config.toml
hidden_size = 192
num_attention_heads = 2
norm_place = "pre"
attn_scale = 0.102
init_std_up = 0.0482
init_std_down = 0.0482
warmup_steps = 48
decay_fraction = 1.0
train_tokens = 387900000
dataset = "wikipedia_en"
Each number is 128 + 24 x the weight over its row's rms, rounded and kept within 0 to 255. Layers, rows and columns count from 0. Numbers have three digits each. The size before them is the row's rms in percent of the matrix's.

# up: layer 7 MLP up, 1152x192, rms 0.0482, rows 187-366, columns 128-159
# down: layer 7 MLP down (transposed), 1152x192, rms 0.0481, rows 187-366, columns 128-159
up187 098:139143167131144148171083133112140154135080154156129123184131104156111103123105135126144160117141
down187 104:135146134134139132140152113117133122088125122114123098148162116122127160138128167085118119135131
up188 104:108134084133111108090090091154130120113134114095093099111128135138155082109104116155099165108122
down188 094:163133163121151127123117165122139136142143079186156174149134109131114130112149120131141122142141
up189 098:136130131162168108093100080112130155181134128123105117117133113137101087123101119124133074136158
down189 101:138165085190096162177151131118096134131142125143144112135099149130177117124094138107107175095129
up190 102:135127159071141115145091110117111121135144121114082107108129146108100118078088165096128117088134
down190 101:113116133114116158155125138101117112093135126164115066121138181130164142093176100140123107098121
up191 098:098111146095121087152127121108118144104149133157156108108117122154124174107155129110143121101120
down191 103:146120142118123126152112130102112130113110169109130151173116135092153142142134141107131174123146
up192 093:153153087148132119127102124103116187145131137119137075086128125120155091102129113139096162115152
down192 093:157108165107129116120120102111100103137139119079123119152097100128113059147139156158116146115126
up193 102:160154106124154112165122149130147101161128116124119085111128150134127074126173178129158142109079
down193 099:126115139128136131152138135103163106125111112166142117086111109147107150119125112095136136115130
up194 098:127121138067109159073137127148118130093123155072154114119132147118076116128107132113141104120123
down194 099:119135112162118146141141128157112118078120155109132135124116148120136173080154127133106130155133
up195 102:168126097118145110112116095120119107107100118122146138170149135122131135142151112138194147137111
down195 096:154148135176113096156134101153099153102168100125063096164143133100102125141172081116133127123125
up196 097:096157091134138089117137174132119073120149121169169099126079151089165141146138129115138139164148
down196 104:152170140152127140094143126061142094080112107068135124102135092097111100137118122167141144156119
up197 098:162121130103193181116154141155102161191149128138136130148177160141116159083131121096125118128180
down197 101:121117137138144118124111140105112126143142089149134116082097123159084140178119172171157120160133
up198 101:117113106116111137170117099105148112157101098117160167153154112114119155156125125108133191110130
down198 105:110121135100119113155110086134157089113121110158153110153161086093145132099130124109135134139121
up199 105:119129122120101154153130152129154130084157162142189101142111151160143127123144178152130131132140
down199 102:120137162144117165094101155131141148185120115106138124135100084109096098116112109144128115152106
up200 102:111105134131123137177144179100148112106105131115146099134126123097161107157105163131151126150161
down200 106:109108124109164109113100133118111146154157141105126134111116111132112139111124182116146127134092
up201 102:123127141130112085156124088118123131112137132131092118090141127189144136173116117154113138104147
down201 098:098122099132126151092154091129127101096138163115191107113156173126137137162157100115141134187140
up202 099:134129119136086165166135149117139138102125121070128131163127103117100099151130157119150096141118
down202 100:124145120083145139143134111133138130126134097168143131123155173085159149125125121108112132086154
up203 099:112122129133113147144113150102143181103112138118111139080110143087100123180111145153118108109149
down203 101:123106139124117113120151140078141108146135142147098131132173128114163138108141141119111140109107
up204 096:100091102134163110127113117144105124115130085127110110119135194154087158122115102139106104121144
down204 101:136124137089135116090146115147086154137143130134151200153089104152139113146098095165142123137108
up205 096:095110095159130129107123165133110081129130108139119135140092114114124116128114141140106078082145
down205 097:113134081154131131104136179114119097102118163126101127124134138124146101095138101147146147129106
up206 093:119127143112130147134125124104114159124129114139116149174115125123124106113086087160132131125126
down206 097:135146162116120139134151160146123123134114129101142118145169110116085120082143106142151123196116
up207 105:157139135126134133131071140110129134100176131125157148137134122148078095146117139076076171158122
down207 107:103116146173153136081107152158082098114128141148114131158120151132113162098091166166135146155155
up208 102:119120125115127132124113155087154120117127155115131138143154123115109146105091124118152112149065
down208 103:162141127105118138153103134164139132088137087095143167138075125092137134132140139154140151113160
up209 095:139143157082173108155180123110110106180127116109097161111120126106123123146145150137160132178097
down209 092:143168127119134131087114128124168170102146109125123139123169106131143101140109111131098092135144
up210 097:131172128118156116134144114134147098157116079147127129137116123152162146112109154164097104113106
down210 093:112124122091104153110109150153119080145109151091131134160111132145136166119151135102108170085132
up211 096:150093153122111058104173078135127120123125111165128106100133126090114131160088119125161135122134
down211 096:091126067147146167143099141161104125115110115147117126134141145145137141105114136131154123127127
up212 103:075115170107111144159136162091127141151139111120149100124132126102105150092146134138124089115074
down212 103:102121090111147138139141144098128121103114129113103133149115125107140105114105170098126129140102
up213 100:141144147123103154107070127140096116148157154115169108146111158148114162181100132117159141086169
down213 108:093096176110096082100133173185087130115132129121165116146148101092151157145107118110077118122139
up214 096:121120155129107169115092159131097122130163105111146125112119132100131119101125124152140096110108
down214 092:135149119113135075137126074144120120078102188130163137095127135110111127152153127119120140115123
up215 098:115141136162125124118120136115138130146175133081153127109091107117110108104100164149171093184146
down215 099:125082150148087170141169118121140107098164094135169125082173125110153169171093155127100084140143
up216 098:119120139120121133115108132112106113133113112171109125107039123129121135111086175152121126124176
down216 100:059121126087125132123124140090165157138090094136162141134145103161166143133134161107150104144129
up217 111:155162104112103122100129106156122149111127127181122156150114131116068138162136130141099133116097
down217 106:126118117105127117084154177122152181090110125145126147097148135134177160102133136179127128178143
up218 105:107108108107145139108163171104097120146114141171131158092152131117124111088154136130115139118162
down218 105:128123178118132087130115124098131125128135109193135120127103090112114118116128167159146168119084
up219 100:092137147106132140129144083173105145122111133116138088152118138115144135141127115089179118100174
down219 102:100147130163123146106113119122130147117119123144157150123111137152151162122139071138089128043167
up220 099:118099133122095133137107121058118117152122143134106147142037124171154109149161142064167123140120
down220 105:088135134166084109109128120094114082115117093133138159114143084157100150100091146160118168126106
up221 102:097128116087110149076115129126159133110090160146169131114122130083136128170157128154111126129139
down221 098:091143141132125132143101092135141113146130094113131178118131121114128102104155139142139105167123
up222 096:103114123116120107089136121108126086137148152086157112149140135148121128134111134184132088132136
down222 095:121155128135111122127138138143142139092122117163087114092141103150121120151121106148126175139165
up223 098:121084170128107143121088153137153165148136079141167106133111157135081157099103144087125090117151
down223 103:167154137168167113148130117130110138094144114168137129136116135111169125115165102119110149131163
up224 092:124134136114111106123157123093149116149120163139130148130106122115164136068094067129127134101122
down224 086:123129122163156141132141152164105125145111099144093108133140126148117111153120148120112139129150
up225 100:067173130079137134136160113126102093111131123142098135078092114113168133107114127153115164171107
down225 101:134148151097140117168122129144148140103119164103092146116144119133154080144113107133094140107155
up226 104:120180129128111151139091149119112128124122113126094143091081136068133120128147127158183087159123
down226 100:160129154132136161121146107118111116141096124128150158108084130085144127152126128144126127139109
up227 095:158118139053078128145105131172126160137149123148067145122157084130108125116120122111150157202124
down227 093:123138157142098179159112159104137073152087139154134111115136132100158107117102138128123125135150
up228 099:142171117151140103143112121161113159166114120176137120104100125104138159079117070135172115123148
down228 099:158135140167074158098122114138158091138106108074065126149167128082109102121130119111100125184142
up229 106:128115164121110153126120123142131168113120116112145098110132118130091116119152087151146104107087
down229 100:128086118110148087129107142109153099142157176182136089125120154126106123124128113130130144116125
up230 107:128134128143148112149145164126166139133113143091144162111177133135096121159114130137125180170099
down230 107:125138130114151154145063156138161076126122075149134114131185102155124171145126130108114125153119
up231 094:137118144130129140143112140134088130098111103097073103101141120132105114134143100131139144079187
down231 095:124137088134148142135130105133134120132095116113118116122143115132155113149107107143155116132116
up232 103:090113127124113149132089101153150132140141121127129120110149118124103133117130091130135128153126
down232 101:112097109149122152090118113127089121151145114106127139133065130098161093101123130128144128115148
up233 098:157134158166141106096083126112138159148139114114179081073155084106145137141108149145138121151158
down233 093:160106143118154124087142132125106130126147146090143126156162163158144117113110147152120136109144
up234 103:106143129136134098095145093138116128130150131138098153168135149135146119102119127144122150187057
down234 110:112135118123178142117148110095092159103099102138124103113125147097092099146128124108117111148114
up235 094:083144142127111109114120110135128128126117097151118097075140117127082128111125122108115137117149
down235 102:156137151098165110138138133139131149143112134131104142120141108127106148120124133116130141134122
up236 102:111145100112140155100066131130115155170140100144091106157122128084132121118130150151097102119157
down236 102:115180126144123135127118141098083118145116121132120146117124118097113166113139149099118126128143
up237 101:109112072158143152158116109139066104135112116075151145146119122132148103152105125126122138147104
down237 107:124101149163137190084153122167127146094093148105106155112142125128143160124148128157155120142141
up238 097:115103133129122175132131152127139134102159163098134134178160109160115066092159095096083125092115
down238 095:109164113147139107139133133089166133113137143191132134115127140150164170161121096162133138114134
up239 096:164133093108187086164150157115122156136152129180122143075200123099131111116124140110131145158134
down239 102:066117142162079117143129132148122118083094137115111151125086112133131074134116126143101114158122
up240 102:070105103102116127139122090086121175112124130142135164112131113101138109167157145135139101118107
down240 101:157139115190135170111126156128155123119126137117147092097101115154123110141134088105103211127145
up241 101:153117123109089138123112109172134141169150111113111144162115110141196137150116106115116096137108
down241 099:187140103144132135117124134130153142119134150158101136108168105155170097088067128117139155130105
up242 103:084120149123157109074129099092112085129144126137156101103138167069115145082123117109105123120120
down242 110:150118095127156119135111089109139127105126082128077107129111117177130155127147153131113149124105
up243 104:101124137133166124082136158109129149142113105173147165090178121122078117105149131096110125096165
down243 105:147154130116112126105079141125141104123145089090141150131111113097103154139102150132110160114091
up244 100:133143082151148116166151148145142159159089109141133140113142130090105068132144112144146146142142
down244 108:123145124110162104121152109077083124136143115070123137119120090132052152143136140127120124165174
up245 098:110139139122158124119097091126090112110153134136113133159094128123139119091094163136128138161109
down245 095:123141101128150127129149089111172102114150133176099159085152098113118140113122135129083168119088
up246 106:093162133127122161106114138123133116099128107128125084092153146115158118126125119109164147111111
down246 103:146118135108160113144143153116102128125148149135135139166131109117144090116110093072118169159129
up247 102:151097133161126141116112156101144152102114119160089108143115108148059130117146142156091164094137
down247 094:175111100103140151089111123118113130131164143147132124130119162116124143135103126141125114180109
up248 100:156123138118131144112137133138122117090156127160143145142144137117116127102150136154106123061131
down248 095:124104144146104158145170102179156078152070131148105134113146173126178116119125165143157122161104
up249 097:152104124141124101098149082142105148125148146107076149147145109126167116147131160131126110120094
down249 094:115140184119157121100088134110158140131121144137091116151090207143112120124136096078108118114118
up250 102:134159115121073155135101123138133153164107095087133118130130090097138116086124137111166124131132
down250 092:141112098091124075150127118111120148120177114159123148149114132160136135166179104136101114135149
up251 101:131129121135168162084118133128100085125140130103157109119146137166130123117124185135128091142097
down251 101:138161104131130147127148116134115107162130078133123142158133127133112105115099127140095133138100
up252 103:143140131127124141110137152190116097131171128164161146098139155133137123163141145105150104105132
down252 097:110060136130152142131115136083135155155104134119154098117069126122143146133153124109141123129108
up253 102:082091106132123125160129109081119127151146076131124157125123167155106141124138123133112167156102
down253 098:153158169138112135136171195129141156131149127132137112159115137164111104126132117115139089130148
up254 101:115114100105111094185115128119121150095138085089155166151100108103128113098126096099140109124145
down254 094:113120119132081137140132128118148136181113142118123111144161116167121114072119146144101141110105
up255 105:157111172137159139125145101133123106092156135122115122118081087123177093084109119121093142132121
down255 103:126152128096155112149150122119155108067121124131110156178150123134107167143130120102081148105146
up256 103:118149087082213151116132125096133118148102117148126124100132142112111061141126122110099150135120
down256 106:152161150148128110109180095137117146147154111111118110159150132156147124122139142142133190128106
up257 090:091125088124113125153108067135150115111128125127137132119121129123153140163098142122148135113141
down257 093:132130174104085086187118126096102132155110113134141109132126145131148136081146093150114124112142
up258 095:146119154142105141112080128099102140111137154157147113119150116111118128158156141146109129088109
down258 092:116114107128144108139154156121142105101131115123129116083110118121154137171163115140116117156110
up259 101:088176131151145158107157147105104121146139150114149127096164140153135115137132111106163115127114
down259 107:112109116112097101077084115116104131116170165167108161077103145151113122129042138099139091110095
up260 098:161122135164155105112156140136123155124132106158149104147146176126137113100130109160106130127117
down260 094:120061118126100110137124116148143097153141133150128133175135108134101122129128110124171121123134
up261 102:128123122110100173134131124108093128168136166140164096131120096129120146086120123139152111141120
down261 096:123095181153124105098114122161160149132163132159138160121139121088134152136137126118164110140121
up262 095:163133144169125120113110112131145091134123146111151100105121194106148130111125120113149091133138
down262 100:087106135105131117127162149133094146121102102160125132154154096137104121146126134150092115159085
up263 105:148139086183157134127071125159155122126129131152133129135095139153133151136171118107156186150142
down263 105:162132068169145103121094146120076148141104155136107123093119137134166122168136119122175130098127
up264 101:129166118118134136133137136088098127147113140146109146112147088129093134099164147159162153108118
down264 104:075103146129120091135104145115159111131138117119110092166124120138132148134121123120161119127172
up265 100:119111163144105120111150089122114108120169169182111103109140124130097166167112116150128123119130
down265 102:125121131120098113093095132169143137116088135098111140155156189102127064101139104124133098082094
up266 108:122109139056127115149126151109099176144118113125105134148085128137125115109134148127125113150134
down266 107:132105093084160128155130152113125118119108060123118111139078154135109110080128155178154120096136
up267 100:120129138138123105166129087128087124148135092138109135121108112122108117149099118130160077092128
down267 104:100083129144126119109141137164124158104083148143129071150112132136141169151126136109082158137101
up268 099:133112111163137159142094128112081112118133097120147109107119148090144128142146119149122146097082
down268 101:154146155142160145128108117109129115120130139118112088109109151127102163087163114193110118132158
up269 101:170149214072141146124152157116138151150123132147116150131111132139121085131141139151128145179126
down269 100:106119092141145094154158123105139131128136115103132100147134124133135098093104117146097108132112
up270 100:089158159157114097077113082160089181116107099136095138128107116123101102147142147087118113146129
down270 101:155057055106153119156163142110105105134125110137158139113135122176141133128132139141191153176138
up271 103:149193153145113085136111168080091117131130127100128137136109173125119114140094103096125120154166
down271 106:130119137139157146116108146148102138071165151122162140135118146109080106151138116109141145129097
up272 095:125103142116095120111141131156139135091119096114120145092117167138123136119126158142155114154105
down272 089:120146101144175129169108152084115113091161117105120116110098112141131136123163121112148088133110
up273 095:103156156142123135175087139083106115157094135121110134143126132133155124071177140101104152167145
down273 095:138115150130150160093140129093107133164148108130158087131076123144104157101103138118159126142123
up274 102:123112137120109123157108146107114092078158111124164144146117137100150114105137110179101130160124
down274 101:121128078154137117106120106156119139135119123103130156166129174090153117136131134104140114152092
up275 099:103144125131144163148163120141099155152135146094114106154133145165136144153136138142185111102122
down275 108:141116115098146079081117153120183120112124146202128116140122094126123121117138126107113128142141
up276 102:076163151154157107108144131092121117144147124164118109086152184144127117108136105120126111152090
down276 103:155128130120107129141142106139148136112136104116135163139112104130150123130109145105159121135137
up277 104:130122096175146140082132112126149152148154124101095181104117151132134089123128103164157122124108
down277 104:131131148139102114091085140089137128198163142162122133152122143114119149149137110148117126103102
up278 098:110159134132120109134141126106090105156131151119128098126114125094074167087090144109116135153137
down278 094:121120114122108138118106110116147136132126151144113129133171162121155119116140154130149173088129
up279 108:102135103090128157083118152179122163077119111094196119118115120143162133138130115146113168140120
down279 099:113163141091128145128093087094121085142129152116114081139098111099114116158139113124129114141133
up280 107:146164150153090159153084116138149121140146123127173111061115115123136121074140118133118115164184
down280 105:172075147096101154098153091087090127147128177127098110150134136111116155138127113130139088158117
up281 092:118164116134106131134129148098102109115138116132144072111136113091098121121169114163107096095122
down281 096:129165153137152118140146126144093139189189121098080136173132134123135144090127142129078138151148
up282 101:178139153128159182154121148103111154152154147127147147149103154100131155125144098143064138100121
down282 107:123124118109082175141143163129148103145108133135135131118144146107136101120140141163114108129111
up283 104:108141127122134125137128135126135152139169123107087141113103118101153088106121102121154164157132
down283 102:142107110147107107172137093123159130152127114127145136077084145125142129113125148110178122112122
up284 093:137124112166164092181128133149128106111105099102102165130129146141151144138141102104135153123119
down284 096:126138111093117165169116119141124134155154165132144107139119131132178106123120141102135114153104
up285 092:119125161123139123142127077156134170129117142153130139108105159172149089084117119134124079118124
down285 092:168109127136106126155143173166116138173150130175114130144125137134116135156124133109104173110117
up286 103:085134082145096127097164117134132159147103121102172113132111081163106114135139133112133130159125
down286 103:124118131117135159106149152122106140116080158107137092117159095157104143132141140101144088138133
up287 101:101100105121142095129103119140101121147152117072133155123108099123139150113129135154144146104144
down287 092:143111161131141151100083129136092121113114108155122160177177150135149126125123122139119164112078
up288 096:144158129148178112125115174135111133128117151135082102153145148153116132131150109167092157154137
down288 103:111158118151104142133094128134148101145091109121152188130160162137156111150120160114094128161112
up289 101:125143082120117063149135135117089129126141157166134123138127092136097124117134118115115135119132
down289 101:146178122125137157134132163138130164131111090105095162181151132108127129105141101091129130135133
up290 103:126105130159113118059147086094139144135104066094149183144121154106116132074097133151133152133129
down290 106:133124095125158131114131163148175122127111098125146105122126095099127144089126111129127106086099
up291 092:117194125050179098127142125128090149130152133132102116123119093106116106129155104159114144117139
down291 083:112147088130141130119131127142117134153120159077155161121172130129161171129145113133106134145144
up292 102:111144105157100111126182148115091135108132090145151112122101097120137139092131143123120082141165
down292 100:117130134182173128130145133124158157148120116172164139157104153157150127119104130114167119094141
up293 098:118099143163137149130123150104139095115137146166147154093112111147095130076137127175145102098118
down293 099:162144117141145122143151108141153098109158117126154099109155148141138111158137116130124165061148
up294 096:110105121115115156125108107128138110172093119151110110132153132128141143115136089123118076146114
down294 098:152093127130136089111093147161121162124157166117133074112148120092119111145139126144147143075118
up295 099:125106154132117127105102152133106142117129107113132104133114141123111160081091112093119181089159
down295 095:079128096096154104109104129158138148148121096131168107053120146124119168121122143127126093117103
up296 104:096096104156069129114158148150126087128111134099112064124131147124131145106117104122163145116103
down296 100:115172148132135126159128132109103123119149161163157162139160180106150129111106079147169099146144
up297 096:131096123140114110167129120075113156104127171154155123127113087099147081146128135175155127121125
down297 097:128149103118168119116088127160157122114103122119132116165159134156095152154118144099118107167130
up298 095:112142162129117143103134098115098164144127109121110131128127103156124121109107087134121094124116
down298 100:117103119136096072139155175133123124122148115168173124094149144118161107130148122110129124133103
up299 115:135156106153102091102153118061127114117128140130115078138120139123119136163107128139124128090104
down299 109:139138122124163155150134116119130109148130122128140134173097106144123115163155125115181118117141
up300 100:122119129131122121191114131125120107093074102144088117110115089100097133140114117130138119105148
down300 100:109084121093081135142142135099114173118128135108151140107186156129132097097105136085122156098142
up301 105:093165136107109118105169095169126120115128191085111101122147142113097112127075147098143137123094
down301 096:156085166145146147134114116142130101132132120158134117131118135169122140145176108158135187113143
up302 100:140109123123150103119088145114093104154107159130151147083138127134057116139100093121108134180142
down302 096:128148114105094104142094155131142084120156171117121170108110095156108166123166125146128133135137
up303 098:114169131162116152091152144124141121164168111116121114158156129122139143121102095083125147105122
down303 104:134158129099122153111106143150139164117152139157108119131122128155099104136154123157147145142150
up304 107:143127074147174136148137126111153135123157136152109104189139156105146133132130078141141131161117
down304 098:117137100137144139117127105118155113096139144152136131140105126112078202113135146172143187138122
up305 103:137170141151093148122117121150154158131151082102131172122135099117081154135116127112148129173110
down305 093:109157146092170135094124120178129137094149145165151122132147154112120171128139207086136140118129
up306 094:147119145146141080127152116078150140115098128127124091139125098096070144139179122132083154145113
down306 098:160104124165106121144172111138083130115158164145121135125145149142119101119116107154117102179092
up307 095:129100091178123172078097155180138142160159158092145112111171174123127160139103167137136133145151
down307 092:151153152107107095115149081108118152141123126125139134139146109123096135120143135105128129135061
up308 103:129124165098110162118141123124105147131141119105141102138115134099133118093091107145104121163163
down308 106:134094118071126140176106075093115127155131126153083115087129120088094132111141111095122108168121
up309 098:147153162087121150099120141096143137152102100109099125125111085122092138157118106131119172092089
down309 109:104159168111114122125164123130077176107140118150138129117112136132111124122123075098125172114123
up310 098:133195133118138103126126146109152161146154088139143101104152113145071133084161112151130145136139
down310 092:146102116111160139140151119139168110113107132080114130147109117132126123120108143079126136134082
up311 098:107127170125117102102149112125083105126153072063130104157115097157153126139072133125128115143104
down311 100:103169142139154105137098135109151117159122152101085142120132139114119129130150125164125107172130
up312 097:122154093123155145110093091139088191125143119114113164143114123099117106128107100106130142097132
down312 097:130115130122153098138135177128115113147153128141117119146146143130108157103154117166115136108150
up313 102:119131166100156133115140160127111137105118134108100134108127111134115143101113092133146140136130
down313 108:159133117119140130136105146103145095139162130085192107088106184109183094138151122148115120085099
up314 112:139091087150135113161130136126088095146090133138156131079085148112086100173145139096144117136138
down314 112:100146085085124149118109120121169148145088108081146170078137157115103103163166142128158121119149
up315 106:098151152155132157119138175122141150179144150118109145151105142128144159119132192152125175165171
down315 099:151120110163151134115137125141141116095149152092094122172142142134142100109132105118151109126132
up316 100:111155143189150146115126147108120170152127139140129118150111114104114089150102117103126144133158
down316 099:118104108162128126152129112170104106145142135145120109152165139139150176115114145126114157113162
up317 114:110142114158119083151108139082104133117151104140073172121109126119158119161079107090126130100100
down317 107:130106132121105125142122085072153141125134111145097141099075134163102106109100151168129101090142
up318 099:101143125125142095116145104118098151110144166142117125092110139163118123132146116099095109101122
down318 095:142144136112106190128117146136105129156129080159089135115087139101131135113174136159130143163132
up319 097:130096150108083119138146149114104128153149103170151095120112147141160156100123125113153148116159
down319 097:141180137167143163141123152129136132094135124114127139143124109097102144143132124126131117106128
up320 109:177125136121156128105118090151154174153097096110135154116170125144152116151123129174132136157151
down320 107:109122094123112178185141118097143111141119089128102124135126105137161143108137129109115171113124
up321 099:151150133139094156138145113124121102121147136104155128151112106127095145139122111123114134120140
down321 089:057098148165124110105122105103136119145101146127152140128108143118105106126135145157103129117147
up322 102:110155094126165147159117084086153102106139153106111103094133150118113126100095170107123107109089
down322 095:154105157139145138152106107142134162136131112079139160125117097169107149127124118158129155119135
up323 104:128153093148136169123165169133091090151146109146156115090154118119127130136126156141137159107134
down323 104:188169158100124124153134120143148111069086115116113130115137154123115126141100102116154092137145
up324 087:135166137116100139164138112083104122107141108134102122149138129157123141074110112150090130129126
down324 087:130126132103133141106140139179147167131114145180116119117111137079087123129154125096113105075146
up325 095:143145143062161108111157116140088135105150104129124176132150138111117148149133120138137106174138
down325 092:124135135098076137097156086102167133108123098091143117119100141150123148137103138061119114172139
up326 099:114135154146133104133138167118148178142158112156113122062113100126136139141148141105144156108120
down326 100:062150152121151107108124102097104099127131116098126136147159127145172173100119110150127131150085
up327 107:166138141120104107106160127126102148122171145101088156155113151146116138122107111131157149114077
down327 108:102111125115133152119151122148167159128137137092084109111083141095120121166117099138134140089133
up328 100:141182126166119128110145134125103110128092110132101134122107092128152129112108127159099156109095
down328 099:069101167120111132134131132116151180129138148127131127108128165130119143080155148132106114114183
up329 097:108093124081160130145117111131114096113148094139137128125071149105119134118097097116141115158140
down329 098:161137075123126146085139086131149150144143135132143110137140139133090131169149153145119111096137
up330 103:107141113165134116118170125115155113120099144148152141133089146136058136176099128157117159093140
down330 104:127128107109137130138126113069096135108161157161123123155135147137115112097121121159124137110117
up331 104:096066123134137151138129186183150138120090123106140125164146151132142124095157172148110119106144
down331 099:167132139126079155158152072103123127118102134131151109134124089139173152115107090111130137155140
up332 099:132138154133148093152096098171123120154134124141167103114125158111150076160141130146163104151148
down332 099:144113130094138103121152154131188123113133152148118165174176151115149115078174128130169144134135
up333 107:055146158130112137160161178127152101139143131124147147165127111123092103153122114074120168057126
down333 103:156121121113109070131138111156151124150160109160088108126104137154113119122096107138194100101111
up334 098:147154129151071133156124125094121133117174118115138102120165140121113120139127162151152113121131
down334 103:127118158102133149103178124114131112109098123149081098109132081128146117131119109122142135142136
up335 099:116142170158131128128118120106098123134126132090126154147126086117161118179168163156134172119117
down335 100:099139114184142155148130135122133151087170134143126110124071139142117093120162125155102179108113
up336 096:121133154089103112141132082127128124081091132116144154103138104167138138120167105105158085135095
down336 102:148091126163131097107132166093129147116134093152136152135071115136117102151171176167134146127151
up337 098:134125112152098113147116143170128154113162112127121112123141146142064086126152146101145168150150
down337 093:128115086109123120073114131101149166117128140105097154140141151109138158146148120136129124158116
up338 103:094154086120103141107129113103133139095138128101149112138126122125126122091059108130125137170153
down338 089:153115145114105079129092131148146103088125110126090119145126106123148090122167111117131164122150
up339 095:091131088114148171079112135163118113125144161107163108115127141114140135121145165132135083143149
down339 097:092131129154165108140143104170173086106141123140116133142116155144188083115109115102160151137103
up340 098:114163121151130121127108109121089175119138171152183090132115150177090146144099164138174133155123
down340 096:122116121130125160166072127120114103073149133157098106127126141124143147148116114096105106121115
up341 095:113166119157167109116137141136137122117105126111143135137117114112110093171179119137145103115147
down341 089:117101140169125154156152123133120140163112127147108100135143149134132117063099109151112116075141
up342 102:139136183134126110139135108140113153070132101142169146095124115130137162126147088155161142112159
down342 104:166154126131128121157113126118182119140108143135138105147129119113142155128156099124095104151101
up343 096:100155190093153177096106124156188108144117113124113148095120116107100127143086142116124117108140
down343 096:142115094119118116158177136100092135110109120117135156152153116119116082078167134149091178129133
up344 100:111094118138147116112137162129142141139115133152150090141135143108085173107108130122117155144125
down344 100:160136161148135165187088125118085116109143156152097140159070142115161100091130159131143107130139
up345 098:108077158134111160114103123153097081117155144174123122175137103109140142129130101101116162170093
down345 097:146165133101161144145119122136112090124160111133098142122137094126119132163094153094144101146134
up346 104:123111129139138138116091095099166137125127112127107164173086155155082086121147169108129101108111
down346 110:091134111153131150097159163146125162149097108144115116175073128130140066136147133137091108080122
up347 099:106135128108129185117117097168158111069132125141106164145128127133130161135131121085133132171121
down347 095:157126149129185089130148160136122093117112137121141156106171109150148097124110090118103138113116
up348 095:087135160181151139137118099100118140155128105117142105127130129100146109157123123125115120107114
down348 093:155131147109106143144138128157098146121115141104128113137126111116159156181123133114103138107114
up349 102:091127115140132125122128164074100156171128132142122117152139152134141095123162091124109153130108
down349 103:123079113163146164133161129105135126118164121113101165135130112156138130171134129120144139158127
up350 101:116138176145183141063114129093107140110115100139160129099137145108166127146144152182123118093099
down350 106:170128091122085133114138146148075164119129118130117101141122115155088146096137155140110147181143
up351 104:089176143090123144109108111094129123148163110123140116175107126129183101180124102122104132150131
down351 100:127097128130116135129103135110111100102150160120118106150111206119157099152124145138148171132127
up352 106:117130162142098119124105109134097120128178104131140149125127084111170140115089131132086165182108
down352 102:161135125132104122153154161097131155046090088123118155164159122146186157163174135148160112119173
up353 104:135134153109148127141069134111095140147116115098114126123127134176124103112099128113068144084136
down353 102:138116092138161109125123122119155132119110079132096129146108111103121083135141134126118126147115
up354 102:127102134179142105101106092107101131132115143098100152093139086082161105132099149141157156131133
down354 099:170150104121110125087120106167139110141127152149124176110096140125115117112122118164128161133171
up355 103:116122106082130112124101103145105131148129135126158180135090129132089109141097084094111159131128
down355 104:124155157143116134112121112120150091101138152095146107121154136083157114150109094133138129138144
up356 095:106144087154160149139134114156085161105164167129150126156184096126108131170143090137135101115141
down356 104:090114129107160079122068134123142108141158109143122139126094115133135106152137142131145112127113
up357 094:156100112153114133131118115149102110103125106122103093126158131135113102114114132093180143093115
down357 101:131151122131125149122136121150116147140095149138152129120161134123064146135098154141133106079114
up358 096:153152161137094140101135136091089130091100107145125104152145121140122162115109114173125121156096
down358 104:104096122107126126156133121128099125125078145128109154113151155089106143116151129118145150103169
up359 098:180145170082125172149122132166138146132136126151101084154134096122113104122101118156165121159125
down359 098:177115145128118155122120146121056146157116105138171161094111176132127124152054147089123163147099
up360 100:174169169126139114139090132129134094102146127116126133111093129161161113133175115142123129078135
down360 095:107157117126102111128138128104134183133149131100130142127116117154121124086103123143134144133134
up361 091:083123152124125105114167093107121152148129105127142143124132118142136168139133155114130145142137
down361 093:148149119086125115102131132169141126087112156138121145144112114150123135167120118133124152134112
up362 100:152185162122124083109119124136097088115135130126142125086144116127100103167143161107118136099120
down362 096:125157090139119169119153128122205088137077175116131133125107127110156108111157150145108093138153
up363 102:127117086128102088166094188139147104137118109126095067116113161124113145125125123093144151149112
down363 105:068131105158112104173125107118100127135133157093096078120114077147152140138116110128140113091114
up364 096:175120114134116152183099148145164125118117126116093113111117134102145109114124121090165165153117
down364 099:097108134121123140120097119136131144130157124154124103149115129169124123127123153135103125140137
up365 100:139119102141102140132154113087125098179137107147129129115109156161121121099076132130145146116110
down365 098:081115110151127140122170134133189151117128181108143151115153116110140090120123124117186105143138
up366 099:152101112141128089124116141128130137165117131139144135090137095100171100109137134139119120078132
down366 095:149143163064109160137085130083148187147154154103104100106092080111120161154106139138108123095144